Weights of a small transformer language model.
Architecture: LayerNorm before each block, learned positions, biases, tied embeddings.
Training: a variant of Adam for these matrices, 5540 steps.
Each number is 500 + 50 x the weight over its row's rms, rounded and kept within 0 to 999. Layers, rows and columns count from 0. Numbers have three digits each. The size before them is the row's rms in percent of the matrix's.

# layer 5 MLP up, 2560x640, rms 0.0301, rows 2492-2535, columns 0-159
104:534593483493381539490568468522550535484558450510499386407427450614572530484493450533535476511520537384524515522512500500552431576480542422441452446450519509476480467545509488452500485461490484512531430477384398513457502526493407615485435479487572525508463486522560481509510499551492503552564582474452436404533510507541532408417489444487498478490491520531502604486354539567552507535523565508521454639455535442618521575498519562505438477377580540472531507421489472489469486521479452
106:514505505506534524554431470452507489479534586452528473515523427430476598378486435556493516514505414485460470491411515501519500468443586569457538471425632479475540550514402557481423536556472452481463405499397391493574502521533381551473447523506412474501590494521564604562513477529518414411573473530522506492521532518447410505521539553563473512504555534463554517494433428347450507538606448416609510474457538502503437494528457458571424548544488441492533499442459441510542571498618537
106:490448561556475538468467482433467442540442595420521467428469421510482386527499535392467595506478452486434541470471556486536549445440494483496468499492500493516470529515531538477484428492506496552473510573517501464497496574568487522644453479445502504541588475461507535562589544489573445540550502523526488517585472584527565619466465489447408460589528486526602522528447455610481527500507407452562406433542517439471564473544550467496520644527562545522462464483446514475474566521492508
091:495502499538624481499505657484489483520482564548482527523535533500573458427380514545424581523477559455536564474474568533532492493453448569482529523453580495521481487495520503529476537473519408548478507438431563525508482502532496463486485502415531438455544492472506525532507434521506447476526457505510493381580517524528512404456525499548492568456447491533626486545511412520508508524405456537454332490469501489496527426444466474400341602559498466557473507534475430440505530542451459
107:416555586497473494477504457464545498516471434447534460523595451490480508444570548449508471478466416504488504452481527515504568489527530517532488522464427448496492439508498512501512529514510465520554454508512532534452598506561542513486496557587471421580531482565473542535447493537542507563491561474543433561503408510395410468584537517416531516495467447485472526469554471392472405523491533515525496492519545479515495463530517553546479414512382594454556450480535441496548532513491458
110:518510497539562546552449443437485541525442454452494546509412466529547591480481424456476519487585455416454501446533547564514449447566519383533443493511540578497478540444592490502441462450587570513477514441512569490570464503441458468570389418544589425418494411449562423485490487500572510421440441604497499564600525564580447513457515471560460483573499438503460498562421452443478398519587555525473570525517488515455449604472497544449496474489580469459513602515518465586553557501566451
104:480459416549499522490473537392451518508362451456409564567457465462535549462540452476477573557421566445483465509540537555591416480549467554454481477458473522552503490519481543474396407536483474488493537385471519550509553544465526454531499446501474509606488469459460558533567507512506504501569520526467464425523542385490453547374529493508366507546529582500470621482508479645515483544525427430426546559569415508555531507490529603485497471484524492470587510542502466513505544527458408
102:421472379529528529574535497376422448546547514516472509543456432451455472430546453538519499449527550441388475441519385557576471522446492440510474474446523572511550543513473485481452445509478522542492508497437513427537585475550503446535504580602514467425406519489630584503488501510463497423503465519429495426483524512518482485472464458524419457581502480509577440569448543574595524544492499413427492604487553566502560351599456503442492397537635453458517512467488484495605596504514535
107:485462424488410505518510485429437515479473515527452509558414509519510470590497478459487516570520399463515514486530459520489519445529479501503513469535572513518490543529530480501460489534625546498458491547399457468466515556565486435558496558517525474560574528484475557566565565476554409465510481474445470526469503464546549493456533510652478472488543431528569509439427546376551469513592508567486621546501389418536489532541484486552617624581506495469414440579523469484470485489472542
104:495499507392439531565452509448475529522502460454530474474490492583499442496516391396498472555384455456411536405566559547498531449435473501441450497461503549483507401465493505548440550395487400479525408547412450477495572564452510498565466461583573529537421519538590501573534538570508421510526528555531533593385544450504508600455533531452453479487582415449505525371452503451529504468511529562473549594559462516462557487520510533513508544516540532497455536407489479572528496482530392
098:447501507579491569642459525409491525500410571556513426486508528480515469518512550492511552442479422473484516474440431440477546583493567519474454517656551453508613499509431525612517488540509539563523597450586478574474505623443523596482496584490570458372507515513440471460421447400488585507517467438540484464438502586582496514511457494519518566547506478434601533526502501452528479538483495551567590508417608511480481506490516495552404450530415557531536476477541533559561484550545545
096:486541458513569513566545417482508494571410437483437486594623547511480540479464499516526618427492604483500519503402526600549499505459499433488562511428541582555518458482442567534473418531496461471519463492510571530512502484544456508566458546489565471509461537582520488480441489522477508533456508476458436470534509563569455429582443429522470518490432492519491565535504513434496548443551480467440585546509529520457446434413464406462446483370479449477531445446566484458516540521547505
098:484505506451458573511431589444492391544561589553497490523501496575501455486486496499535547392517495532461486473546427510502483490619507548500478457481483481485558452517538502548482476465504461472406524505605425474407557520548469429484442438494534543436439487605478643606538527446495457516580538494506504479472583500562492401491487562519508427527548564407556530458538422456503423452540527568521544472520468447556540493531482475517593544433547455427496465520410509567490587499579441
101:480411522547530499584494493509434555569537508477483483560547425416522532505505475457494551454466543504563511542394543466477443517536440428497452443461455545577524477445579547551421402540525491483532496526514536570504550383547535431628500447479471528494429499438493550507505489531537469508460509400413539492461478595488456427515473444420534400562529518565465624493591512600505496454450480482518420495545498501519553509509467488493497580529600541470515467494500506490516526508473459
099:459459433532497544469547457520580538547461560505516464461435523511517433434454459502545591503552563549533482516536499486480579582545525496490439465539473547451491583412520562508478466539477562543518453516489460490541579448477472579534532589482463490557525463576456541499550502470542514488517480495549532470487585489391527584518478472511453448578399520521570492480461511458539441601555529457391497500506390542534559492440445542513520498537487543423506435460447542508522539498434458
103:448500401540568551590473518440521537575481517459562535656505599464506484495473429484435545424497478517463539490499442481552500584568549587477554488447474503528554435471421560520497525518497444477481572463393513493496471534509463467542493575514493420508556457479552548476515475516531482484515520463481474406574520487526404510402512497606501550536527447489445555538448466369457506478492500533460473551456596500446447485514406539452502549526600491378526424429508531466560520482571436
108:390467494526461514476497560457404519561402524586499560489431452443552413495582456527500602479496455541425588461514573540535606493549567469503495477507374480535498529535515464520453543484499438524525534484392508569484545590542466446552488559540481513497550485498533588508535551439469552511563483577475579459559477505522500511366569421509444499530533535543471533436475465496483516468442476575492480608468485445390511435610463526458526461495565459524409509449426447524511496603478463
084:469456419532456601468520463546492496475435534535485480551509519580615521463434469521416478425532528473438519508495448541549411525600450529425544414480530505529492440459476597533477575475426490480537455485469497482519485477474420472610433527469401531505551358551579544541507536560599525481448488590526592446542589465556498450510494548462461530546468451484500519467513465486449453470451498542504448544462469407520586436543388481463539494453584458439481532476548561478478577472477449
095:493434491518482550532463548550590432462538476520477445565504489484556496512496518545445568432480491493492534545515589433471491503520521520525546436426457552549593492441533583471531554486454441571507460508465541511497510434487531468559559532405518470505479558537519614438536590571520484498507445515537471500614529449465505555534568470415463463483519533552506572528536509563417566525503582503464512542585442485472479443483449539469498431535503467561478459453480513537571564514436435
110:535405490516488499489515448574421510445411496551502415486517463440568350472465463530418549477515489382452550457478480502574453568474460549458519448452523509518563439529436634474468526522491497495504563440500537541455572508395532590593479528469445474405507506558525544489488590512463539557585541470540535413492508461545537590449442522413452483453455464583443511523502595566477554385427439406499497532542489417438507423473560537501415454447541525582531524459597549423455528491439471
101:429511610448497493501564545531472491537540523443471450423558448526473477543585600475403527453561591547371492436431425525506429608522564600506415453572549496548494493501472472417504527428475481526516545517447505559440484512579509484552459486486456394470493511456514483421582443501492585515625505406524476500479432484559467390491433564545478485557538545559497463507517515510551532623470472519552470527508462531509508599541482422442584506477533540451458529497485467465474454550438347
100:497457451585507495547535555492586459514433539490511524472501529558598546484484546498457485482475411583497500452516434595499459479563500478499498450578489598496556556378461516543492560500501610548538516556508508491466417542579444514473463531499407524388532458500477477450571490535481411518576447462501515473478436501434472489555420456490458529509496466562497459456344536548573482427513502495467534643479448447460456416509469488441512424525589529498483497535442471518536486581554641
113:443580543545449505497547561475529489537484514529394474508480464572554498404454526455485513464508498541501499510517446487533584555521637517500501446531412522442555515511525528550460436559547521580474481471515449537500487468474532529470483497527540492440406469570488553558502511504429576569489537433424489540511522613483505469523552484442364426522468446493543442501558504405528474553481527516431408518551425498540633518623503565483542539522487484489483527468435489555531603515521489
099:497504571510516533504497471560536402521554520460415370412457507415514495482514531460510451460567446530454507480577489568520397455472511453505462489546562477446588484474495480497452507457541457513564440561566481512555574516474481426453431588495485494442490435547415575481371552549490519517414473438485460528520493512490460533598477538454523466503509545553453490476464541448536474546512534427540467475499565452493471533542501523535482490496466581480465590542603458589517548409498508
097:515450501566436501489476623485459484478524440491408483482453460539506547548490505545517471496545379446500484474360470491551426459567580480536470490582576591527486519500527601391473417496533491565474536498479523490429606419495472574514500520467405458444498476605414536504479547449514540496516461615506468507508416469489510519547503460537461565504489546571426472585467591529592556489516437500491503441525620457476585422573526480514470437536480459526453397493592505491505541558538464
089:548484445475509502481473399522489515502494439457514556488504494504553535407519472488532518424627508525423561467377464494544471510470516407431513491554559563550408596385566519452481555462492483625514572528438526492432511489515556474436543490531406474469550475542516584464441532469487531573509502544456454515516511509473573522466463478583520540499488417475517469502554533616473494441423507556481506514471455458501615547550501503557544469523539464561454548534437558441468500550523499
103:505513525499484501514510511539572471510458482410491486471405525634509478564460536457503520482523525453385549517510479497544435433532584518477479483423415563464594483363443535437520464515502489514503487578471441458492527443584491501581405581468527444472468451484487489476465537486482541385571590498466464572648455569506574467448572466420398444588559577579368426518444469542501516546434456455450486470517471501430496528571506535453506467541529533436488531515544548582474581534543587
090:371462540559520436571452497528504540523458450460500489523511504514481518491526456405425524492508576519517492390482431586492567514510526569511529469508517492391521485516418485570503466460488537569548557416488594511483538536440590535456536519628562513439525516506459462410476550471501531516517480472524566509553506507532491514513453446512536499489458497401608470580509533475488444585456539469406486441512579567530574385448501499585532474470427508489568526477454499419520445467469511
112:482604489522526494575473413491450586527457528585547483536500433480642556465509562485543560531680537421479486484483494464486537576497491526567512451474567566531415487497533590486501446541525527535525587463519514506510467488497468489653544544450465409404537486478585502424471444378442497386585462567458497418458424501554461484496505483468462535531550497484531546506457494452477543505473511496428493483470480567533509465487479525594474554466526441483485458529510491543493510493625493
102:501507482509412467454536566511500475559499533554487453510500548553545593502529557489501462503462514487453524481519427457452586475571581556580482464491395595360527485569455491449486621501561478543512433520497513552497455519518436453533496566509495496490490495444476461437424617493539501540469564583445497455456477576435545548540562480434520465592463529587523575546537458497527488499543536515480544551422566488493538533536424440493453536502462533453477465485432498493492498549568487
108:457556502397488503535561437500484465588527416566453450476582456509544504527485568370514426501396479538453540460538592559459521476482508476567473465482522480504497477471574499601429466425656477481541451518452465487526541491506516520482469453486618491586495543480557534564460537541489485434477567564478513558454468626497471523481548439492423433542589505566535672513469430464511511486529448520485438617467505476489445495430529548535488553483599478523540520442449463520562519521571511
117:344503510477554481573505467444509384466427579567478516456566533469599499475483516575441556466485501565472529461511428520543531507428568540554482465493480485590469537449458421490461563506492498507459544497454495538570554473495458477565568508452475438476536455526536608571557529516549464469490453553376575479486527622522525507415485503535490535475430413531571454425444486441509550590457483585424487532498407488426473474554448511488435454509501445544476490448466451465441477524427525
107:568555519429480546518450517511565570499420419475422467466590453514589480497383521413495556509477572425550507474424558472599513553498449559562408477503516557521454408513539592576436427510574543529456386518495470458475486558478456469478417479424432476516507383540509491520399471488543520482459523571463507446522510544445475612497463470483462444553545446452558513463523542491488468553521413504452516468557514518485466456502516441456435425547462382474658629463469479437523529514572542
121:498552558516481577474475429553454485528404542501413487416450529514485428463514454456536522467591473521528489428430491457432504451531520592477290432541549578469563526475410433571483625483524519517520432468431461560470516510485485505546557497484407473512505482427447465508397513450571493441480478419504527548516514506520427532545529510562508463464471633524510517453499490396438536544539510503391553507462485481450450503576482488535482564493503506501503466436517519568510553559497575
096:536475519579489548523508475501395492516457436561530450529400449561473486465505545522510463553497446520459450443498526584517435524510555466587373484475474601441595431453435530570446525447520517489547455578529444449553592535475455474532539528525589475577505426558553558540534555522465413457497432499517504508486522568530545656438439530459521448497528521495457559528561572400560543559567426474459454576501556540489432444412465654449472441484517475527449557414575457561573520511516489
107:456510350668515522526529529486525397529520515494506544473433520534560525528473575546419482469577472589403524463578473558520540493494601561533519422530549449552547526468517473538499490524565489478475526540500534460532536489563529414570582554479551442419524467518389460527576529478567489483508465454536551493415414582496487458410551481557479515564480560454461590524536505515427490564505567520402559599478484466564474540528477529419442511450566470471491446481526498503525594559580483
098:460442519518481504535510541504490490578508429517513468581482485631495482543512563530531509467533469459395488497549526614489437462505522449502405467507531467467496441449499563487434503543439551448495463508361490547476599612530517567482598508475513492465497476548558572584505525474527442497608477565440451534494508525523527465432518529495533477466425448517526551553560538557515563518505463433479467454465624469461584453579545481459440477586480463488479459412483332485499391491558503
101:468474450528570538545533484479447414469448446512467597443467511474574611453473516581480546527620476507504530534459504502554506386624474496542535485514447549538454646533580472526472452537476571537505441456468523420465465511579387536507500550561526474477558509442562449525554493458507480464580561462438444487524485526517602499435466449480512498516479478464494559538512499486414499444443404489450455430414529487557416485479444490519500505495527524460509425516510508429474496441486560
093:486457559486453560459457508576499471552473501447524496497510531405494554554553493538548503485505448452451524476458464575504507599524541476416483487421422510470630489350454553503490426487504539491529461491513446435495530462474469553556466515522528472415474438510510444507509445533504563379390429535497510470548464461537509471523493528539518457470446481543524509509467436457512489464533524480526539373441595568536549479514413488403532468458546525439471519457573523480467480474458491
102:494466455496391535557376477532479434532517594476522501516486522454486485500509499526562580494468450433419501430520525554485553553527536407483533509546602488423506517527548527381481569522487419520539624554508524481499531454468516409551425502487601450467595560505522624498446592499506393523477472545411495491533485561435488558503478482581416416519593527542516503551398517480629563445496511432560567590499626480536443498475372550511359487493586526420446532453419465532454591534542574
101:591524486465501537612460494362478490523508490551476479452436546507520407513527432536434478464468488397535498381425480469486538466488513604457538524434469554506432551564437441468519429450566467510534475542570479575518453591485487444597519489510514442476517467544614584428515499465527448524437488578414517454458464489537502576533521433544465477496461511550502532549553505423510408491394464535423482491462564438485455450516492533519497444489618407503436505483383470466577611509505466
106:494419547518435501482563464386532349523457503483546488478444522571556424415523530525525493447545555580483465505508469515468472646577457434555369449577413569463549510458617482489473486500465532587550447428488417530504498470457473578509531503473499412534548524542508454472531513579504562520517581515383474458538441482545544495497611502564491458531534551488544476431454572582548496531493551489463513451448423454574514537491496517489469478529472452398514482493510454538555471483437442
101:497500530546550478513482515505580486524543436484447490544458411641509425403520485465485551534481508465466514493470478494543392537390536558463539525480456518521541557404413541481498414521565518445509432476513431578533512527540526440553480484547485464363588516574480437430508559534524529547460417504516466569560472393486534451421524491541459375534567560427458497504506545405528414539558474428507481369584501511492459499504500598452570583473502459461500519458478356365449485493468471
087:557479601480511520505535437511485533492522436487480491569463459432523519483464467463516505505464530446495539447481454501506553498411452584451454486612572482602514535519542595452472509480519397551478589577517536599506591483554492427553503478522417438477522496510590546399528558570552505457566454478481515395489531445470381527483485439521469567481536512489520554528503544453510463578486500381538507522570433485552501529600447542482566578517563457492539507589418527473510520596435496
# layer 5 MLP down (transposed), 2560x640, rms 0.0301, rows 2492-2535, columns 0-159
099:462499549562570548440522546497411469443451571475428634543560499460466564408486497551477535477357352503505510589513526431585495556515401519472506569514488548476473578488497517558489471459444509550594392577440535497527513517541429494462523470477374549553586587523494532541508485485544540529474506440476481601537554487521534522515396531581537503471478472496561464463538535551443496612525396486508524432539435454491506505520593543485582524625524499476561452479476513430460507546462418
103:482620473576389506555472559579540522469529480539534446515548572566445535529452599522525451525447497419513488426475492417453516583582507539527591604549440446425388498589459524567553519518561488420546554539400533524491503500404553474502537511476546487502482472561387490508518457497461546598471436538535456435521483476492511529515451463449618517441506492487388477352530582519433517540467457445536483467537506504512519459544463552427460485502461525527459492596486521456536424474475409
098:468420540534482577468513522524517545529431520557473447530468490502521558534469491515469555475408495563447423611458483545588617512410513545492495504489451487495437462449450489503472520472532506431502504512555409455519470475561610460510537577470607517467480463503413579439591506477500498489508528614564485451526491618414474486459509478559535516444436502460503533452624564456505498507409539425477414525468592511460607512527501495537433522547536522449503483454540452548408520521518519
098:627494583439392582483533413499495474472468434489459459470409486469503496589551506552562487504559509465431404522471516550492538429528506366518480478520477512538498489463511518435516447516498533521501552455503478399593566377505520436476545487399554430502501494454461495471484547517532532486462562526546508508603457447440485582554497428444474467494573499512487495547531560488562558432538575459688502484597444443498483517563536503612494451462434588631501531499560490582506484515454422
110:422495491522480561565457556558483502476497566442493454537526603487495419450441506555422526473564479466529520456492510525466458419455480524416515454552485555572504489510526503485448471431484471603466543531490441570460520487570523532587460535445619542585481542434439553563501502491378510531558443461539431379475515438517596460459544469529518433449464485541551461475434432472503460483601505456505494527445532470493525548455482504482412502502599463457494456469517483467558491487582538
105:501604497497496526562500442581509460476542440445485442466460526473556583566476488468431488563522495434578570438578435563512479556533525544472580466483520471498474450491399429399557518515503547576539556546563577528487439573512580486473545503506469428467423460520457482404502438523389521561532506571533554460482486480459541429482453490353495468458512500547449512428489636536515451453574501400486469539444432503480508492467462477581629391502421516525457496427480565451488552478435542
108:448560492547460549597563540574544490589475539530506541550516493519465486502408475568539492459454533418531552529528514543484568479533415521532554444468529403535548397439488481501507537507517579523526563474492469632562532519566493447534543533481581512422490440502518503453536520551465514513508549401432470540532413496487511370429490513576514521576409445451521561555502478529465455470534500528448464437540427464555498503471484500449548398529497517485523543463457419433436540457364484
095:490494511417487510596604472370424485511569531552513514456484497528475501462474508488587510488481496466468429449519595541528462502399435457559543529502475463510452366488431514525542561485554489434453564549407521419445497502530459443539581407546522468502504529535581413492510462468522515481460444472492523498515494511468498524424555437505442534504481458443457456472566499451507532457578512393522388499503521565516490534553482555579410511567526419593517408495573525542535409491475494
110:513542491473556482500467492432498394555420590480471454466546493415437486491546396475471459492460475470479511470434546423526369428481452521465447500469442503522428436501555535466519555521502485550505587502589527519448533412513489635461438517477492489487515478561460456540521502552520536410494522505586491446483546564537501523471505474452542461516446461547507432577531448547523478502457468459456550502534474533472496398435500457489411378508535532500477479466489573521485510542537467
101:458581510461514489500488536430588463517603506489498497474441531579485461539434512487500484515521549524419438465485489531455459471530416517503448505408416517536475474555462466455567541487529542516537491494500512474397424491486501539498426579588486453582514467510435493456552520504445476459392461519568463493487545485526520509533490422524500527608430463448481501441435536440535473514442500555509473524513492486523468498558571479541559456492440488511490479556584522550563613550551531
095:611460499452490435504444519627547475412485478495559527480494509490511571434573553517505469560572521462541516445556429491472497419511449436499524417500572471540505494560456432535552501494564498501462446448523524471451492518508532498488500513536452597544515410474469527582543543522432408510406535466514548487551491485439465529568495594569621521403520563472482486467581521543572497449480434489487533480506489493477527518407531483473604530492523492467539563586505533439434462377384550
092:434507583466551444459479532471473607522538480482506454467519423556501512480461519510498433497498453564507438494511536398420529566535440505568483523572388539423469526520503568542591517492508522484510364535455532492482499523466585585537464555552513549454532532482501506497526465397509494459529605449458444495498479477449454530474479497553480575467487488548472545611429553443554542523512474449518532488548613478523474490511528555426438584478459448523590472487477477496569455397495442
095:607418557491476484429491554421522503406497491497463556475474511571418650504588528465480508451465569522522392643492475542516498561519566557543453579531424542464416534503525397582535547462535512603447538508526495537537492448423459494464347520516535463397540523480510517544531444495483525540460490584586445452493429548551582511494463503561505584533501440504518497553444465556543512478468380515473451551481508480465480479494530572508560569538549546591424637506471453468503480488559532
098:582543550444447451477460510449433508451483498487467430528520470487563512492493544530309498578473501526506458538616541495466428424526524548520511522584469459470509538516440561428479532521576519581510423472522535539515455569484494524513544505537499529468522550469495491464440441483471566510425570490506486453534505512595589465507566546532549535493540488508474559421410515607544517544485490521498544459510509541527477485555553439494449425513462489497478445436456528547474506592486427
098:417530528566448526576424524547522497580497575456410429505518484478485518411467532515483438536553513533485553540456517433468483558535464476450476520472580495616552485537400492441465472515476511553459524522422431555481481489520492587560453557526499395484497473539498456521478427562525530525463528419559523547537511503511563396543455525500438445410500534541513553492516554491466399454440607481465477507545518549525470406531475396432483594546548439458520530574473504492480445603536441
100:547495451475596455426512457450462495457419445529518566502445559504552524516503437464429552425472566571496482443552384514629521448601546473422376472476518465427531524470426563473569400501527576453559542566411449481595521494485559526522456517490495476462479468390619510531540488552511499485520546445492520648445514539551477554465440499514457530530517582441570375518503559535510447437512520528520386503518549486457557438592567604489482488507526459488521434508476459461569483456466514
110:504402435405423531486495435478495582498526462596511461444482609417452533508510440567442542465461429506511458483520403502501517534517560519512430438518475526418491413448383507507521537548518426523506546569495385423526553461468509473509577457483530467496521518523535545462496547423529519483483571433490470505499484422522490592511478577580465591522443538479644491410517593481548483574506428526405485476561512482481549519495467553523457390473502524398611409449494475474518470528547489
091:471489409425578561502473549470526506504532475555584483550471552460465549539596504498571546505521495500488547577495374574493465465510605467483462486532485478481530476482537565512586542541455475472477535484455470508547443471503515420454446521571462463496503524576556501395466535484462411482485535391495490492401453452450531576442493395654559512462413546440531455613514490600491529504481462499553425497544521446536486512476533571493478454532545498533375529502522552482400600441518403
095:494458494519520490489540421472547570471462489605471483495558500396452537463562442487319546494572507537437437550506467406435541569543465470524539462492504452495474475587517451571615516545517512514479525453461465480503438478514586470479484453555550403441394443509505496602563424450489483589600480413509588556573547458463439531509439484490468533408398386495577516536494489496483428558424467506498488575433521537480575463466552503519513467542486590441623442509450485515519476491466531
116:383504483495521497492448515449502532505515573480433520550432509525491503458509573523494463450464512575469491541582523550457512522517494487568475546542476483417422565500536379536480493537528514557570456471459411424531435540625500436473529473428622476513565488479498493500539472468466432381423503565449436560445477536469488500520577452625543565495499499493536501409460520548590504572507495569480571551469403577568497531581520493491495485539524449347530513493480467456563511584592497
101:442531493432472507454456497451461455497482484486512541464378506572477452446446485533557547481460452488562532493407546509461503476444605467456538545527529518479510534478506574524474520503485513476517464358477456510515482531580550508511514481485503490560495511562521572532514485587436484492448496491411481445535429550439530548479638537512438453493440481471607524510534546455446547465661560495573511443557520463514476529554559483612468588526560471524526561533531463414492505538456520
101:448456477505592454462461554481443481574517499632468626463458556434414559557502452516529496546556471452474513404535584560505487407454525374456560500445481444500558450575398412518521560439501564474500454407510492478450502444407506542480594569538523546633460434506479470548464519436553542476564518511537431562511516513621495496528512544483500554552478518498550506547570517487528491549560516508614538406526460539506496496538524572530561509539461553465452571460511557556597516416519553
105:446458402556512533443549456556486465464460496461476568492408475570440466475525468519519535528449510535565544500476478562506487460490463487574508520462476532578435549538529512508451476462550517548510526434426498461476515533482599432509579439551603505552452453579438494534480514455575521556516467558455555495566454558535495498453494423446583419532472493518574460579561529520539507450449544478566466544520424370436422444526485509525505442449505525469475544569463530536553564489580524
097:520554454590542511460569503415501477485475485594556506531432496503458443540495497490495483517514491458514374440551474510500534588517562565568481526432445483479449500520487532434429527455517478501518479442579430480425470534531514513473478557424510586467600454511512498527437499438427538502557458545502520541510509510506456429486511518426430489478469534514448505480488542480438558445482459392535448490407472512439507557480553587621524476497546449472485452467551419499533475547519562
095:462466524500483582402534479475482460543494502475554484512485460517515549465537409449491464435425416496488428443463464474493508534464553468456536506462596587438524529499460519570496535585481545376540502543410477423448494504477583432494593551499444540545594518563523543533471503472489548528509501556531508497528515494559543510436457552525564543576457451525673466481454499468574488523430440480412505504502484397571429430546564464567449514585450471473538550490531530530545566467569463
092:528453502486493517513516603427512458546533482491470436556589496480510467407478464520552455428432505443484480415534513496452512448513549519422561496466504461546486520450527434407530570458539602433587563443537617523510385553446408611590531457448480556642443498497444463466541518476477465560468535523449488452525436496536493487478474544472545453500482520508525503442485437437490423577476491496493493503517541474486476526549533526426517540480577525480501446600439504585478442474508553
109:582516535554565543532526568525532561449515502419500479484479484463539503523410393463434440575463536496530511463583544474467453420576510603517617539513543461449513503471523519540546473563504557455500473484483558499533500483543516454496449519578498498506474465557540496514469465387487563504376551580548568479496412541500437455535465467443549474535498557509515483505487503533533454451481540532494538484480464574529545460510520574490593488493537439510429490506538529410535464497610470
092:516505589445468568477532427593603446530537523541464513442548611498543532421540530483579459580492493583467503502563460525526462537551582460538472451551515488439471518470469499518514519497434435581506575512541541404507531436483503417593515491460503484537534557407508546463455552534525457414519564402471531520505450516453450512435511559591529608488577439517539472553497546560502477559481402568475505590511511451516475557610593504475520471466467515561439545574403520506492468514550473
111:589462581577484422561518457466536606476477515448439516473493488533399526525459505564486499527451491516611465581508460456502497544388525588361497488390472520463473546623545539485523451595579429502514443489484539477484455519505609483528526522571482599459452506534574469483457414502559507396439557435491537457485584476531472432559493480574612463456622543493464476546517541452411439573514575473564547453430425491467525580470447463423500500490367519464546479520470571481480417526497525
105:522590532606516477509505541502455495368420485493461464542511386359487512532507524527573490435415536395491482513506402491442451383407547411527498481484463536512435469522459559481482391458434531509446483551562531456521530488480554489463571488519487465432470491465561461580543515528465424433512446526523537513573478448539416535412489414490540541420514527380466556511535487438510477572497417451539549572477445486520437504430489440545484412570564511504470607456476436472486480551567461
109:502460575478447562484583472468441489486375472444522528409393520396549422504530607484533518538502518487410554477515513544429504480453424566556480464495478518417495435610540471551464430474514487526505456498444531437523475428483598437546458621435516402530502511517551543503594587621536500404459518556494542496543475507457457551461370426519483484479563556480563524543451552500549442520575567520489564529507461427538537559530556551407464453541504550455569475497427527463525487604512522
124:546601585450526523491514520421428508536534539470613465558593532575524427546547453505601507509546545433425393488531511534606510519466469496569361488546488418472503354436449533457422505491509475517468523498472470508520541464451423534584491444498419480525525500535500471467444603505492476519504609518545524422392507466408473616524538522428516502545628561490576492450582442444494512568498594534452395508585533469451500497519500539501496545495536476447538559575452509512488495399504565
097:475501406499507537536528500477489469503503517453472493428403534618505469547453386558447529490537559576438516503426509502484543477472505610462537508481504531440493522378454527616533520592600560428516509596454497395470533541468471615511438450559451458493527572551590460529479462539403463483494465490407557480531454553603477454482473496608506472463476511546577554478589495547534468531558501536384515545435508490554551453426542463413519524484559388480567510555508505447468387434493490
117:560544475552541500503587506475476495528456500497449416430533549521520404515389523517436555557662479452468439503522439583529432504409556494517428451442519585465397501530483437538400533542552568480529448390488504544491523539460481559445497430488531504533566497467499554481498467458484473534582638546569419489548454558528480573486551522457559491448543591504365469526468578465527562524490497432477597601526558513479503571488621564612514466512551430520517486538488480583553560579513388
093:549493512543498568507491537514575555490473548451600518444484560493447448417532499522527479521506549520456552476498520450535482443505546508530443629524547513468422536536479556457516495530542514433579491597504586472457454475453466469474491489418510489470362537572542554563514489448473510506481515434513509450529504510562497443575451446497499570405422549465424453548563525449428479437457506437547533470471527509562611514483407499411523611564474537609610547495530521467469500490579538
106:441452478530446453466459535453453531585496486449501445491471470529532512462537488426517499488562544422436495513475480540522437465521423503554487596597441565521524491446489471511527502529518436463511501552561443453513544465481501533472531450447564390476581524455524408501468551576432481459474553497555445505542533483526434492586583515494483464571447571594584461524495431522557463539589487526587533505546549523545485549527416503528538499537449505513474490586395433499471494506499428
095:534446481475550594522444485447526528502543445477515494576508524540518512564459500417531563428453566485610552505533497474437468362410466440439464558440520558490386561450519567558491465530485484463510411560450442524490523482543537445549486507529502577450498480408509497465518409499492456448418520533553513463585569514465500627481552527511543479488555509437593515570466458537443499453502500582487489478498538450488591510516393439559544483502534541465573588453628446542452458516458600
100:446414506490478477433556537442543480438587573466485537455568490476512491508496441409468539430466491541488484459547523504400475520366406521526497417548486463564530517471460444503518475494477533493451459589561452481499590510512535476489539477521529515442514557484547583441488476615518592546536459615486471544550552407520464498590590505481439470541525533544532439467577506453493449541531632603420527544539507510463555526590482479558583568572571490461470554548447477497456493510469419
088:486513465394473539551534457482612470529551564458552408510527495567552468423552519498547569492500499517516504547508568459486550576516604473483551479491549552498447477517534545414516570533439465541526503595573568529436576468416566591427567491472477415639466530490509499600472407489512420447471483590424528533499474431553471528469408526478457489547471535490453465478545537544545404435419465468507529403443547531504406451516411456480488449500528477470533503434590409559518416490495520
101:515593515446502572553464462530516456481501617537450486490569515547454567329611550494489591451469515473496483546519561475442444496500501491486505471478439493575469466573486495479481412417583398522436453470387397461518398458506480470497535430573383568498529489487456520519513537505538530603502502427581560517530474516475618513534556478463509538478532442547565462473419567434493569440501527472546556506507526528480508518444479502503456506498521478502533497540517370488437485419652458
101:583450536505511559448437457529593444491559594495500521539491504514569440533467486505555553481399371477529498455422543557442398435540488532538565450403428440594490563438493463569553457470490455532511449521506451500365577483515510519487470451560537434410413449569396508416460490445542562510544532463512643442544451462526508580485516527420416486573548535594509528414493489491523461431460610521483464418512503429583511448461507465530513459541520438530588461536466495429569481492502569
111:539512530528390483530485479473517518447519610482512495534454515552539410585640453532428481503574531577498629555532548511583426459530544457474499466531544496477552547536483614530517437373463491524477500572435496533526540426551450465489417520555535478499430488493403464502507549571517613538527512541512466534452509542544422387514497483506441486467540595517546467465522542550529453491527554495489455520475537573578519527363460462546595457544527469576465513488507563483561488555509517
101:554498546398426557505513484530519553512525419437552477482480467580542529415497487509570500501463520497487545458510530464558489511482453580528424516526443539494556486526381483483525545443591459508448430505487540421466540393527455526427453492564472503441500480463454486442475444429405567475510549528494504547604541426505475444512439468540506532550535533503494482503489499495513565438474553506502395416481512505544474452511506510445537573419436530498520481588474426505536520509470554
097:464591501490437541483462468485486527497546574518530411424447498531514460428543549542560560447591509510521475562466487570455444498622474385491446463474468523448586538437498508566555443449472546588488384523480501424488469514400496508503467500579563545498472453481441396523491517570405503508576598484539430559576502568530621507488490522481430528461433473481532445529444544542524546468455496566466463536425496462534550490426439531572551488489464527499496498409589525521487541547506468